{"num_hidden_layers": 10, "hidden_size": 64, "num_attention_heads": 2, "num_key_value_heads": 2, "head_dim": 32, "intermediate_size": 256, "vocab_size": 4096, "hidden_act": "squared_relu", "norm": "rmsnorm", "norm_place": "pre", "norm_eps": 1e-05, "positions": "rope", "rope_theta": 1020.0, "rope_fraction": 0.5, "qk_norm": true, "attn_scale": 0.29, "bias": "none", "tie_word_embeddings": false, "parallel_block": false, "extras": ["some layers without attention", "local attention windows", "shifted keys", "gated attention", "exclusive self-attention", "attention sinks", "value embeddings", "hashed n-gram embeddings", "short convolutions", "an embedding shortcut", "skips across layers", "capped logits"], "init": "uniform", "init_std_qkv": 0.0735, "init_std_o": 0.0, "init_std_up": 0.0735, "init_std_down": 0.0, "optimizer": "muon_variant", "learning_rate": 0.00761, "beta1": 0.95, "weight_decay": 0.028, "lr_head": 0.00754, "max_grad_norm": 0.5, "warmup_steps": 0, "schedule": "wsd", "decay_fraction": 0.654, "decay_shape": "linear", "final_lr_fraction": 0.0, "batch_tokens": [8192, 16384, 32768], "max_seq_len": 512, "doc_mask": true, "train_tokens": 94150000, "max_steps": 5348, "dataset": "wikipedia_en"}
Each number is 50 + 10 x the weight over its row's rms, rounded and kept within 0 to 99. Layers, rows and columns count from 0. The size before them is the row's rms in percent of the matrix's.

# layer 4 MLP down (transposed), 256x64, rms 0.0835, rows 161-255, columns 0-31
112:54 48 70 57 72 42 44 41 57 59 47 46 51 60 44 62 41 46 52 75 46 53 42 42 59 46 49 53 49 54 70 62
105:45 55 49 71 41 61 48 43 35 37 48 51 50 62 45 67 50 60 56 58 48 51 55 33 37 38 58 45 70 52 47 48
101:39 49 49 64 53 58 48 44 41 51 75 43 46 58 46 47 54 44 37 47 46 63 60 54 34 50 52 50 49 56 50 39
092:53 59 55 29 55 43 39 52 37 52 67 48 45 64 44 39 44 68 51 58 53 41 46 42 59 42 37 36 58 48 21 65
095:36 41 47 39 48 49 49 59 64 40 49 35 58 48 42 65 53 56 48 52 49 56 46 56 44 68 56 39 47 52 62 55
095:34 61 67 53 35 50 58 51 57 36 36 33 45 40 53 38 59 53 51 55 63 39 32 41 61 35 41 25 45 62 57 58
096:50 48 42 64 55 68 49 39 53 44 48 50 55 34 48 57 47 42 60 48 39 46 52 66 45 52 45 09 49 57 30 54
103:40 59 44 47 56 56 37 54 36 61 41 54 53 46 64 58 50 54 41 51 71 39 51 67 42 58 52 55 32 59 54 61
120:62 49 65 48 46 53 64 51 63 46 39 57 33 47 39 48 51 50 40 56 67 67 50 44 60 50 50 62 51 49 69 59
094:63 58 64 59 49 66 33 37 32 45 56 50 70 41 51 59 42 52 53 45 46 59 53 50 44 37 47 28 50 39 45 43
095:49 54 21 42 54 62 44 38 50 44 51 33 44 40 48 54 49 66 34 53 54 45 46 37 56 48 43 11 62 47 43 66
095:47 65 46 47 53 36 61 58 55 53 42 51 53 66 42 50 41 60 69 54 69 57 57 31 38 66 38 59 39 35 44 47
092:28 54 46 74 46 59 46 34 50 63 43 70 55 39 51 42 62 63 56 40 42 52 44 47 49 52 45 37 50 29 45 48
098:66 47 58 37 58 40 33 32 46 53 72 54 38 59 44 45 55 50 52 49 46 44 31 47 48 58 56 67 50 45 56 34
114:59 75 58 49 42 56 36 45 42 24 35 50 60 59 52 63 50 59 63 47 50 59 47 58 43 60 63 53 48 68 49 55
088:56 43 54 51 70 43 52 45 73 66 56 55 55 56 57 48 47 49 60 45 57 70 42 44 60 64 46 72 49 46 63 38
094:57 40 68 70 38 47 55 46 61 27 54 43 74 26 57 56 43 54 61 48 54 63 34 54 53 41 49 59 51 32 48 40
087:49 35 53 52 61 49 34 56 64 49 42 58 47 48 52 47 23 40 60 48 46 46 60 48 45 53 61 44 52 29 28 53
104:55 52 63 61 49 33 52 33 35 48 47 44 38 51 63 48 44 59 58 71 42 46 55 57 52 34 47 43 57 65 45 34
116:46 61 55 40 47 62 30 59 51 34 56 50 60 47 57 45 74 48 57 51 51 59 53 73 55 51 41 57 48 53 52 47
097:48 49 48 49 59 60 50 55 67 37 25 57 21 47 40 33 49 42 64 46 49 42 43 54 53 55 35 53 50 43 56 36
105:59 51 70 42 67 49 47 41 55 41 45 31 29 58 56 65 54 58 55 53 38 55 56 72 66 51 53 32 57 44 57 54
074:49 57 68 65 46 56 54 26 48 36 43 63 37 31 68 44 64 41 51 54 41 57 40 33 45 37 44 48 66 47 44 46
100:64 49 42 47 54 58 51 65 57 46 52 49 48 29 68 44 49 39 60 55 34 50 41 34 48 47 61 65 46 48 45 43
129:52 52 42 65 51 39 56 41 21 44 39 61 49 51 58 47 47 56 51 59 56 52 46 39 49 46 48 07 44 35 57 60
101:50 54 49 70 53 47 45 51 54 45 53 67 42 52 56 61 50 51 60 50 54 53 59 50 31 57 65 36 42 49 58 49
106:63 58 56 46 38 50 53 52 53 51 48 44 57 53 65 54 42 59 47 49 62 62 37 54 52 56 32 66 50 67 45 49
094:57 46 51 46 68 57 35 54 44 45 54 47 40 56 52 51 55 57 54 62 39 54 43 53 35 50 67 12 63 69 55 60
121:59 57 63 61 58 31 49 49 60 67 47 45 72 52 53 35 57 41 69 53 63 31 39 41 43 30 61 67 51 45 62 55
086:59 38 45 40 53 34 63 61 53 49 37 28 46 51 49 67 62 60 45 55 65 53 43 44 47 27 46 52 47 52 59 49
102:47 50 61 44 56 46 60 74 61 71 50 49 31 64 66 56 51 42 45 48 46 64 61 45 37 52 56 56 56 52 67 56
102:47 58 49 35 38 48 52 69 47 59 48 54 63 48 45 43 60 72 39 59 46 41 50 49 71 42 44 50 45 48 54 33
131:58 52 52 37 51 54 46 41 63 62 54 48 43 60 59 55 53 61 55 78 50 47 26 60 50 41 57 40 66 80 27 39
115:68 43 47 55 47 39 60 58 41 48 54 57 51 45 53 55 47 42 56 51 54 51 73 66 56 42 48 71 57 52 58 47
096:56 52 44 39 66 50 56 33 34 35 44 46 39 68 42 45 44 42 36 54 57 51 47 50 52 61 40 09 47 55 51 35
096:57 78 59 63 60 41 62 33 44 65 44 28 48 67 60 42 60 39 47 45 37 45 62 66 41 45 48 62 54 48 38 55
124:44 46 62 55 35 58 49 44 59 52 54 43 30 44 62 39 41 33 35 56 45 65 49 37 40 46 60 59 38 62 51 42
089:62 36 46 45 65 43 36 45 62 38 45 53 53 60 44 61 68 58 31 66 52 57 46 44 58 59 57 59 61 53 43 65
102:44 60 51 48 30 36 63 60 37 53 50 41 60 57 36 43 44 55 49 36 41 56 27 57 68 44 34 39 41 58 43 41
084:53 46 66 37 51 48 43 64 48 53 50 47 49 52 38 36 48 32 60 40 58 59 50 50 63 39 46 28 67 66 36 46
100:59 67 38 63 34 46 46 42 51 55 56 35 35 48 55 46 63 41 57 46 56 54 56 38 45 56 45 47 53 43 48 45
097:50 52 55 51 41 47 60 54 33 50 38 42 44 59 37 38 42 46 49 62 46 45 41 76 55 43 68 24 54 56 45 36
115:60 51 49 59 54 50 65 35 43 58 49 60 60 62 66 42 49 53 53 40 45 51 43 50 45 67 41 20 46 40 27 59
087:41 50 40 54 30 63 47 47 46 37 67 45 48 53 38 36 43 52 64 58 53 50 55 41 69 54 70 53 47 54 25 50
109:71 61 49 56 40 47 38 57 55 46 36 47 45 57 67 49 50 68 42 49 37 76 23 41 47 55 57 36 53 72 64 44
111:40 46 40 43 59 29 52 62 33 45 58 54 77 51 44 55 43 52 57 59 43 67 34 35 53 62 58 61 59 47 49 68
087:48 37 62 48 54 64 59 55 52 34 65 44 51 53 39 48 58 70 46 51 37 60 65 49 34 40 37 60 40 46 53 58
096:45 49 59 31 43 22 55 42 59 36 51 27 59 47 34 51 56 54 44 47 46 43 49 31 52 42 55 66 55 54 47 49
092:50 66 60 55 43 65 62 43 55 42 45 56 48 51 43 46 47 57 57 47 53 80 52 50 35 34 61 24 48 37 51 42
085:57 52 45 41 61 44 51 61 78 68 58 46 48 48 48 60 44 40 43 50 40 49 27 49 46 48 58 54 49 39 58 41
099:43 51 60 57 50 51 68 51 61 60 61 40 63 52 42 47 68 56 57 32 40 69 53 59 50 50 42 72 73 61 42 49
096:31 47 66 49 36 55 81 30 53 50 48 53 54 41 48 50 51 49 42 30 48 41 53 59 51 57 33 48 43 39 46 34
086:50 54 51 46 43 47 72 55 41 54 43 47 54 41 72 54 37 45 59 64 52 40 55 44 56 54 33 55 40 54 39 45
113:36 71 46 52 65 37 56 40 60 58 50 52 68 50 31 48 52 53 48 37 53 55 39 49 50 42 35 68 59 71 34 66
087:36 56 65 51 55 62 39 46 53 49 53 31 36 46 50 39 50 49 59 55 40 58 39 56 43 31 51 29 66 56 52 40
092:49 43 48 41 59 46 56 52 41 46 52 58 39 78 41 55 50 53 44 56 50 55 36 42 57 58 42 36 54 44 60 65
076:73 54 45 61 47 53 54 58 42 57 56 50 58 44 61 48 53 46 34 56 63 56 49 43 59 45 49 60 44 48 43 56
095:56 48 49 57 41 55 76 49 59 62 23 56 68 50 55 54 42 46 34 51 58 61 67 52 48 52 39 60 46 38 54 47
102:36 60 60 51 32 43 43 55 42 58 58 35 24 60 60 66 44 50 55 62 38 65 56 50 41 39 62 61 45 50 48 50
106:47 64 61 60 35 34 51 49 73 58 54 54 64 51 28 46 46 55 32 59 48 38 38 59 59 46 42 53 55 53 57 73
092:47 68 54 46 52 51 59 48 64 59 59 37 56 55 52 50 51 43 53 34 47 48 46 42 46 51 56 36 61 40 66 59
110:41 38 48 47 43 31 58 56 43 49 58 46 53 53 32 57 49 37 36 34 56 54 53 40 61 36 76 63 51 43 49 51
105:42 54 53 53 44 77 38 39 47 46 52 65 52 37 60 58 42 45 54 42 42 51 57 61 40 56 49 21 46 48 53 54
119:44 48 50 49 63 37 42 53 46 47 57 56 60 57 54 48 35 35 49 43 65 66 49 57 57 48 57 67 47 59 46 13
090:72 50 41 63 52 61 69 54 38 49 48 52 47 65 52 49 57 65 53 58 48 66 38 54 65 31 49 58 54 72 51 40
104:57 52 46 67 51 61 58 46 45 42 69 62 42 29 57 54 40 56 44 41 57 54 64 39 38 57 49 38 39 51 41 56
090:65 58 50 43 52 62 51 52 35 49 66 40 38 46 35 59 45 53 42 56 54 43 54 47 51 47 46 31 45 46 31 52
094:41 46 38 31 37 50 47 45 46 47 38 53 47 40 61 49 60 42 55 45 63 40 70 46 45 49 36 36 44 54 48 44
110:59 42 59 55 39 54 62 41 46 56 54 42 53 65 49 24 52 64 51 50 58 40 50 50 51 26 37 58 33 45 36 32
095:59 65 61 62 51 69 41 50 48 44 57 49 63 57 36 61 49 49 47 49 46 41 61 57 56 54 63 27 55 43 37 36
078:45 59 34 41 46 25 58 41 33 51 40 50 67 57 38 53 21 59 57 47 53 46 54 49 48 60 42 27 66 50 46 38
095:64 45 50 48 45 49 45 30 51 33 52 55 69 58 64 38 53 43 39 47 71 37 50 49 54 50 59 36 42 46 35 56
103:60 48 47 50 46 53 69 43 44 62 57 54 46 34 52 33 42 43 62 41 64 36 45 67 51 73 62 44 51 41 47 61
100:46 57 40 49 50 52 54 61 41 48 45 47 53 77 51 43 63 45 40 74 34 55 52 34 54 49 64 51 54 53 31 69
090:56 34 50 57 38 50 42 63 48 54 63 46 27 57 60 47 43 48 49 53 59 34 50 42 52 55 58 36 36 41 45 54
103:50 45 57 38 39 55 47 41 48 67 49 58 58 47 70 64 42 53 61 65 52 61 38 60 44 62 42 51 56 54 56 59
082:41 55 51 61 43 59 59 59 53 59 51 67 48 38 46 53 58 46 56 33 70 53 54 70 44 42 34 43 41 37 43 41
097:42 42 41 45 23 70 63 48 49 55 48 51 51 57 65 37 44 43 48 49 27 40 61 46 31 66 56 41 48 52 39 48
100:50 57 47 32 58 44 28 61 30 60 43 42 40 70 53 45 68 53 55 54 65 59 34 45 65 32 42 55 45 55 50 35
092:57 39 65 40 60 51 45 58 40 58 67 45 55 54 58 72 67 58 38 60 54 31 72 55 48 68 55 65 63 47 38 35
134:47 66 46 53 64 53 64 52 43 66 62 57 75 38 38 52 65 43 23 45 64 49 46 42 43 54 40 52 52 54 52 61
085:56 78 80 52 58 59 27 60 50 44 61 71 55 39 55 69 49 56 66 60 39 52 58 57 44 58 48 53 53 37 57 54
093:40 48 54 46 62 59 42 40 56 48 58 52 76 45 55 54 44 47 40 57 71 24 54 59 36 42 47 52 60 44 52 59
105:47 38 45 48 48 42 67 46 52 70 46 55 41 32 66 58 41 41 64 64 60 40 43 57 40 27 47 29 56 45 28 56
100:52 33 40 67 41 41 49 54 33 64 35 60 57 60 62 47 50 54 40 50 66 36 50 38 57 60 40 59 43 45 50 25
104:51 47 36 44 59 37 38 63 66 73 47 48 61 44 55 66 64 64 58 56 56 59 41 45 57 42 46 54 46 33 49 73
112:43 56 56 67 66 57 16 49 45 37 58 41 54 55 53 64 53 50 61 61 40 48 59 52 49 45 50 51 54 64 36 48
091:57 52 52 42 50 48 48 45 37 44 48 22 41 64 56 44 56 54 63 40 34 56 51 54 45 39 41 37 51 65 50 58
103:45 45 51 43 44 52 35 47 58 66 45 52 50 58 47 60 44 56 50 61 74 34 58 43 58 54 49 52 63 55 44 45
095:51 48 64 65 43 54 21 56 48 52 68 38 50 45 48 55 55 51 47 58 62 49 54 27 38 40 50 78 54 38 52 49
086:56 54 63 51 73 46 34 60 58 41 47 51 38 53 43 57 45 46 43 50 46 43 28 65 59 54 61 23 46 62 47 51
120:56 58 59 43 48 44 55 73 50 69 43 46 13 47 55 47 50 47 48 44 48 56 41 54 60 51 58 67 48 42 65 43
086:53 31 31 35 64 43 58 67 54 52 39 49 51 54 44 40 52 46 52 64 53 42 33 34 53 69 57 60 52 42 50 53
081:58 39 54 37 55 32 44 74 60 56 56 31 41 53 43 62 52 49 44 73 57 54 27 57 60 45 62 58 56 65 54 65
090:45 22 72 63 39 58 58 50 48 41 51 58 45 35 54 44 44 57 59 62 50 45 43 57 31 36 42 40 63 43 36 60
# layer 4 MLP up, 256x64, rms 0.339, rows 162-255, columns 0-31
109:49 36 31 42 50 51 54 52 36 57 58 46 40 43 47 49 67 35 52 36 45 78 34 38 36 55 56 60 37 43 45 59
111:42 44 53 53 48 56 58 49 38 52 61 50 37 69 50 38 46 44 34 54 37 51 68 59 40 31 56 56 31 51 66 66
087:38 22 44 37 39 50 56 49 61 34 28 54 42 48 42 53 46 57 41 44 35 45 56 64 55 58 52 61 45 52 69 47
079:59 65 56 67 36 50 59 53 48 49 44 38 35 58 50 36 44 48 32 41 39 40 41 57 62 35 42 56 34 32 58 55
094:43 46 55 65 60 43 66 41 43 67 39 48 51 78 51 53 45 48 48 50 35 51 44 63 45 60 54 48 48 44 40 46
080:29 52 61 52 70 48 44 40 59 39 44 57 57 54 56 55 50 54 51 61 45 46 46 50 46 45 44 41 38 47 49 44
125:46 38 34 40 48 49 67 47 53 63 52 67 58 51 45 41 52 30 49 45 41 61 67 62 50 55 41 62 37 48 54 64
109:45 60 61 67 49 41 60 44 76 49 52 52 46 47 40 67 35 47 66 41 30 50 35 41 40 41 60 45 54 64 49 69
086:27 37 31 37 47 62 62 54 48 47 46 51 46 57 42 54 40 30 53 50 52 58 41 42 39 54 34 50 46 44 44 47
085:37 54 68 67 29 63 38 66 43 67 51 41 65 46 61 65 55 48 49 60 49 58 55 50 40 61 38 46 36 34 37 50
101:50 48 69 44 56 51 37 36 62 69 48 65 51 59 38 38 49 44 45 39 46 54 63 52 73 66 36 38 49 41 42 50
098:38 40 34 61 41 54 34 58 59 49 36 66 55 48 62 50 32 57 58 49 57 37 39 65 61 59 44 47 50 35 64 74
092:58 58 50 50 51 44 54 27 45 59 47 62 28 51 57 48 53 52 32 48 52 47 70 56 60 61 40 53 42 65 55 41
124:32 41 63 40 67 37 50 48 48 48 41 26 52 29 47 34 35 53 48 55 68 47 58 48 51 53 51 42 38 42 41 51
102:40 58 55 45 55 55 50 48 65 64 56 38 46 43 49 55 56 58 54 31 50 49 55 62 55 40 53 56 64 43 49 47
094:29 56 36 51 52 62 50 36 38 50 41 48 39 60 44 36 47 42 45 59 57 53 63 40 64 48 48 70 41 48 48 33
105:55 64 45 62 54 62 33 35 54 55 54 41 50 49 63 66 61 31 42 57 63 36 55 53 55 52 48 58 45 62 61 56
096:38 59 45 60 45 64 52 49 29 46 49 38 55 52 53 35 58 72 41 37 41 59 62 59 36 59 42 39 46 53 30 56
122:41 45 56 56 51 50 39 45 50 53 41 46 50 61 29 66 58 51 35 42 60 48 63 48 34 44 51 65 44 44 29 36
091:51 36 45 55 34 54 61 53 67 47 40 41 45 67 69 46 60 54 61 53 38 41 57 45 38 58 51 47 45 54 42 47
102:54 56 44 53 33 51 62 58 46 37 50 62 46 38 56 56 43 54 50 56 51 61 42 52 52 74 63 43 62 41 47 45
085:49 58 44 63 46 56 58 53 50 64 65 47 50 51 39 53 43 44 39 34 53 51 58 83 51 64 45 31 50 35 58 46
094:55 49 58 62 55 65 77 47 46 54 44 48 47 53 52 42 47 43 37 41 32 51 49 53 39 43 42 71 48 37 35 39
094:40 61 46 54 34 54 57 60 33 67 48 45 61 53 39 58 60 51 36 45 25 52 55 45 42 40 25 38 39 57 43 53
103:53 56 47 34 52 51 47 29 59 62 38 35 53 53 37 60 54 50 50 61 53 29 71 39 53 58 49 64 54 60 50 42
108:49 54 43 64 49 47 52 56 64 67 56 47 44 41 50 55 56 68 54 59 45 39 47 46 33 54 36 47 51 47 57 56
104:57 63 54 44 49 35 41 54 66 68 47 49 62 49 51 42 44 41 49 45 55 48 57 64 60 70 56 48 53 37 47 34
120:37 53 62 55 42 29 61 62 50 41 51 33 61 55 53 45 47 42 56 75 54 36 46 47 50 58 58 49 66 45 56 52
085:42 68 58 53 37 46 36 37 53 54 44 49 46 46 56 26 37 47 47 57 69 49 48 48 51 46 55 45 43 45 36 66
120:29 39 49 54 60 52 51 28 57 55 50 32 44 56 51 47 52 43 62 49 42 62 52 39 62 57 43 40 34 53 37 42
111:47 57 49 50 51 77 44 54 51 41 70 64 41 59 35 58 49 34 70 53 45 45 50 51 45 54 34 69 51 51 58 50
106:39 57 38 59 49 41 55 41 29 62 45 54 59 55 65 42 73 45 58 47 53 52 40 53 37 36 45 58 58 38 61 49
091:31 62 42 43 48 56 44 33 56 56 51 66 47 46 55 59 62 65 50 64 58 37 54 58 36 58 68 54 47 55 51 36
070:26 56 43 66 51 59 48 67 38 34 61 45 47 51 43 69 42 57 38 37 38 42 52 56 58 45 38 32 59 58 49 45
105:54 61 36 63 53 54 71 57 62 49 66 42 47 25 54 50 39 56 53 61 50 42 49 57 61 57 58 43 38 67 52 56
095:47 43 49 45 45 56 65 68 40 60 49 50 27 57 44 29 48 59 54 36 43 41 53 44 41 49 41 78 49 64 47 50
101:50 51 56 55 38 35 68 56 45 54 50 58 32 63 42 62 61 49 53 36 53 50 49 64 55 46 39 50 28 48 57 55
096:49 45 64 48 66 45 65 33 53 81 65 52 59 45 49 53 42 50 60 45 43 49 59 50 47 33 36 36 63 49 53 45
093:54 65 49 65 58 49 44 29 35 65 42 65 49 37 69 57 37 52 29 64 40 37 51 46 45 55 47 50 56 36 58 51
101:47 75 47 56 34 49 45 36 35 55 58 67 56 51 55 39 56 46 50 57 48 45 60 47 55 48 59 49 43 60 68 70
095:72 56 44 55 55 40 52 43 50 55 49 47 53 47 64 57 51 57 69 45 50 46 66 61 47 42 38 60 55 49 51 55
090:30 34 54 53 49 33 46 34 48 47 47 54 52 49 52 40 60 52 63 56 42 51 32 52 37 44 39 28 71 47 49 44
094:54 38 49 54 54 47 44 36 49 43 57 44 58 47 45 54 64 36 47 60 36 52 53 59 36 54 43 70 47 36 40 60
073:49 51 43 50 50 46 50 42 46 29 54 47 48 39 37 50 41 39 38 57 51 44 43 48 52 41 60 55 38 48 51 26
103:49 46 52 63 62 32 48 59 40 41 44 57 45 29 56 54 46 61 54 30 28 53 47 55 58 68 51 74 30 40 46 47
086:64 56 32 45 53 49 60 27 50 58 52 57 65 45 74 54 55 61 73 64 50 48 63 46 39 40 56 55 43 51 37 42
097:62 58 42 64 49 55 54 41 27 56 28 65 49 54 45 64 54 48 68 40 60 61 62 62 36 57 50 45 53 65 41 55
084:29 36 29 73 54 62 40 68 42 63 54 53 60 66 43 54 74 47 40 57 43 51 51 56 57 52 43 39 52 63 51 56
098:54 39 52 59 49 51 48 47 37 42 73 45 55 38 54 31 48 45 38 30 63 50 55 51 68 58 58 35 55 62 46 51
102:46 56 42 67 46 50 45 36 40 49 55 42 45 30 47 43 35 38 53 52 52 44 52 43 57 59 24 66 65 38 20 46
098:64 57 50 54 70 66 44 50 51 50 21 50 35 52 52 53 42 47 64 64 40 58 72 44 56 52 72 57 63 58 48 48
096:44 58 56 50 30 37 60 58 67 35 42 57 37 67 45 44 53 47 33 39 49 23 44 53 52 54 45 57 40 47 45 66
111:65 46 51 57 50 64 55 49 41 45 38 46 71 26 60 48 51 47 54 48 34 63 72 54 37 43 67 61 62 41 49 56
102:55 37 44 45 51 62 67 35 44 57 36 52 50 42 60 58 48 54 44 56 50 24 59 33 40 43 46 59 20 63 55 62
102:56 55 32 41 37 26 51 44 42 51 44 44 51 50 62 54 59 52 42 44 46 43 41 45 45 42 51 49 53 54 44 44
109:26 56 48 43 36 36 51 40 48 48 55 51 46 46 58 51 34 49 52 42 51 55 44 64 64 48 46 49 40 33 45 51
102:45 41 51 58 63 54 76 55 45 44 48 64 58 55 39 47 40 64 62 30 51 54 37 49 45 55 35 66 42 47 53 66
099:45 46 49 48 53 52 40 56 62 49 45 66 36 28 51 56 27 51 71 54 53 66 45 66 50 68 46 58 53 58 46 46
099:40 48 65 39 47 40 54 42 55 38 59 61 43 65 53 52 40 25 52 62 47 56 54 34 51 58 49 65 41 45 52 40
104:36 46 38 49 45 53 24 53 68 46 38 46 73 39 37 40 52 54 60 38 28 47 48 47 55 65 58 50 54 51 74 63
097:44 45 36 50 46 69 37 43 45 53 47 57 69 45 65 49 44 57 44 66 46 41 53 47 68 56 40 65 66 48 52 58
098:43 32 53 54 56 50 35 43 59 43 35 46 63 50 35 61 37 38 49 51 45 70 53 49 58 50 44 50 45 52 44 34
124:38 40 39 58 49 58 37 46 27 49 39 51 27 48 32 31 67 46 41 52 51 50 66 44 41 56 40 55 61 35 59 68
088:51 29 56 53 45 47 52 48 54 51 54 46 37 52 63 49 48 38 46 44 47 49 55 33 55 54 40 46 45 48 76 48
098:37 60 52 43 33 43 56 44 52 61 51 56 53 47 54 55 75 40 46 35 44 61 43 46 39 58 55 65 30 50 57 77
091:39 47 62 58 48 38 55 48 53 29 36 42 63 62 62 52 70 60 52 41 49 43 50 46 30 57 50 43 62 49 60 51
101:72 53 50 55 37 68 47 54 58 49 48 56 41 63 59 56 48 69 54 63 47 62 58 41 50 56 58 64 39 61 39 46
090:61 57 30 62 67 59 48 36 53 42 29 65 36 65 49 64 41 54 34 55 38 53 72 58 44 48 53 48 54 56 49 54
087:37 79 55 44 63 56 47 54 37 45 57 57 72 54 55 55 37 64 57 35 42 47 67 59 46 49 58 49 59 29 52 52
089:40 45 48 53 55 46 37 38 51 41 65 51 54 51 43 49 51 53 36 58 55 25 48 66 34 42 56 45 60 56 46 47
080:45 38 50 42 53 58 27 55 39 51 46 50 52 49 68 64 38 41 39 58 40 48 44 44 57 54 41 76 50 28 50 66
106:51 48 49 55 57 58 51 48 65 44 41 52 60 53 78 71 60 36 44 66 41 57 55 63 69 38 59 40 34 48 51 62
100:40 49 46 48 43 37 55 39 64 35 55 57 41 41 53 44 48 43 15 48 28 43 65 54 52 53 44 52 35 44 45 54
097:38 37 68 63 54 31 48 53 61 40 57 63 46 39 28 55 48 52 39 67 71 49 53 56 58 43 57 56 61 44 39 46
107:59 44 45 37 55 41 51 38 59 48 55 44 42 41 28 48 58 44 46 42 52 50 58 28 38 59 46 54 53 53 49 42
097:53 54 47 45 63 67 55 56 28 60 52 38 74 38 48 34 42 48 53 36 32 50 47 32 49 49 43 68 41 38 50 52
100:50 44 58 75 57 31 37 49 61 66 36 56 63 41 41 52 50 42 65 47 56 37 50 58 60 58 60 49 52 54 60 45
108:43 46 44 43 42 64 64 48 65 47 40 56 53 53 44 44 57 57 50 55 67 44 40 48 59 51 70 36 54 63 36 51
100:36 31 34 47 35 43 54 44 42 58 44 42 60 38 21 47 36 54 47 49 37 51 63 41 56 53 47 51 30 58 46 53
110:55 51 45 52 56 67 66 41 49 38 39 45 66 50 45 61 46 49 60 57 36 75 58 42 43 52 45 46 28 54 45 36
088:52 56 33 45 58 55 40 45 56 50 57 30 59 62 47 54 30 54 60 41 37 30 55 47 59 51 38 68 39 45 38 46
098:42 41 46 51 40 62 57 73 61 51 66 47 47 41 62 53 55 51 44 49 52 60 44 45 65 44 49 67 41 62 37 50
085:39 53 42 51 49 54 62 45 49 38 39 41 42 46 60 66 36 53 69 62 46 49 62 47 31 40 50 44 60 57 44 41
100:29 57 41 39 58 53 56 49 49 44 54 59 43 40 65 37 61 41 36 58 44 49 55 63 49 51 40 66 69 34 50 45
104:49 37 51 41 53 55 40 70 63 72 34 50 62 30 46 47 55 64 52 48 35 41 45 44 26 54 52 48 49 55 48 51
117:52 32 51 64 42 48 54 31 52 44 51 37 40 41 54 49 48 52 46 38 55 33 61 42 34 68 59 49 38 30 64 53
100:32 50 53 46 51 37 62 66 69 45 36 43 45 43 40 44 53 70 28 44 48 44 47 58 51 74 50 43 57 63 42 53
102:44 38 53 36 55 43 79 48 55 43 57 51 52 45 56 39 40 56 79 49 35 58 40 43 45 67 52 50 50 30 54 51
104:52 52 48 52 44 43 36 52 57 38 50 57 62 59 49 55 52 54 74 49 44 41 48 53 53 57 44 68 61 39 70 64
090:53 42 39 46 40 36 48 70 50 39 54 42 46 30 51 45 51 43 49 30 52 52 60 49 36 53 53 55 46 49 47 56
106:48 35 53 64 61 56 47 28 44 67 47 51 47 52 62 56 33 55 54 48 42 51 55 67 42 42 49 70 41 37 51 48
105:55 30 55 60 47 57 46 35 25 48 38 62 29 44 41 50 59 42 53 48 49 51 47 41 60 46 47 38 49 56 39 37
094:44 39 43 64 50 50 58 43 40 64 54 68 49 71 33 55 32 52 64 59 41 58 63 53 47 42 33 48 54 42 32 35
095:60 51 62 45 43 42 47 52 64 52 56 43 59 56 39 43 47 43 62 57 56 61 53 44 47 29 74 56 54 51 65 43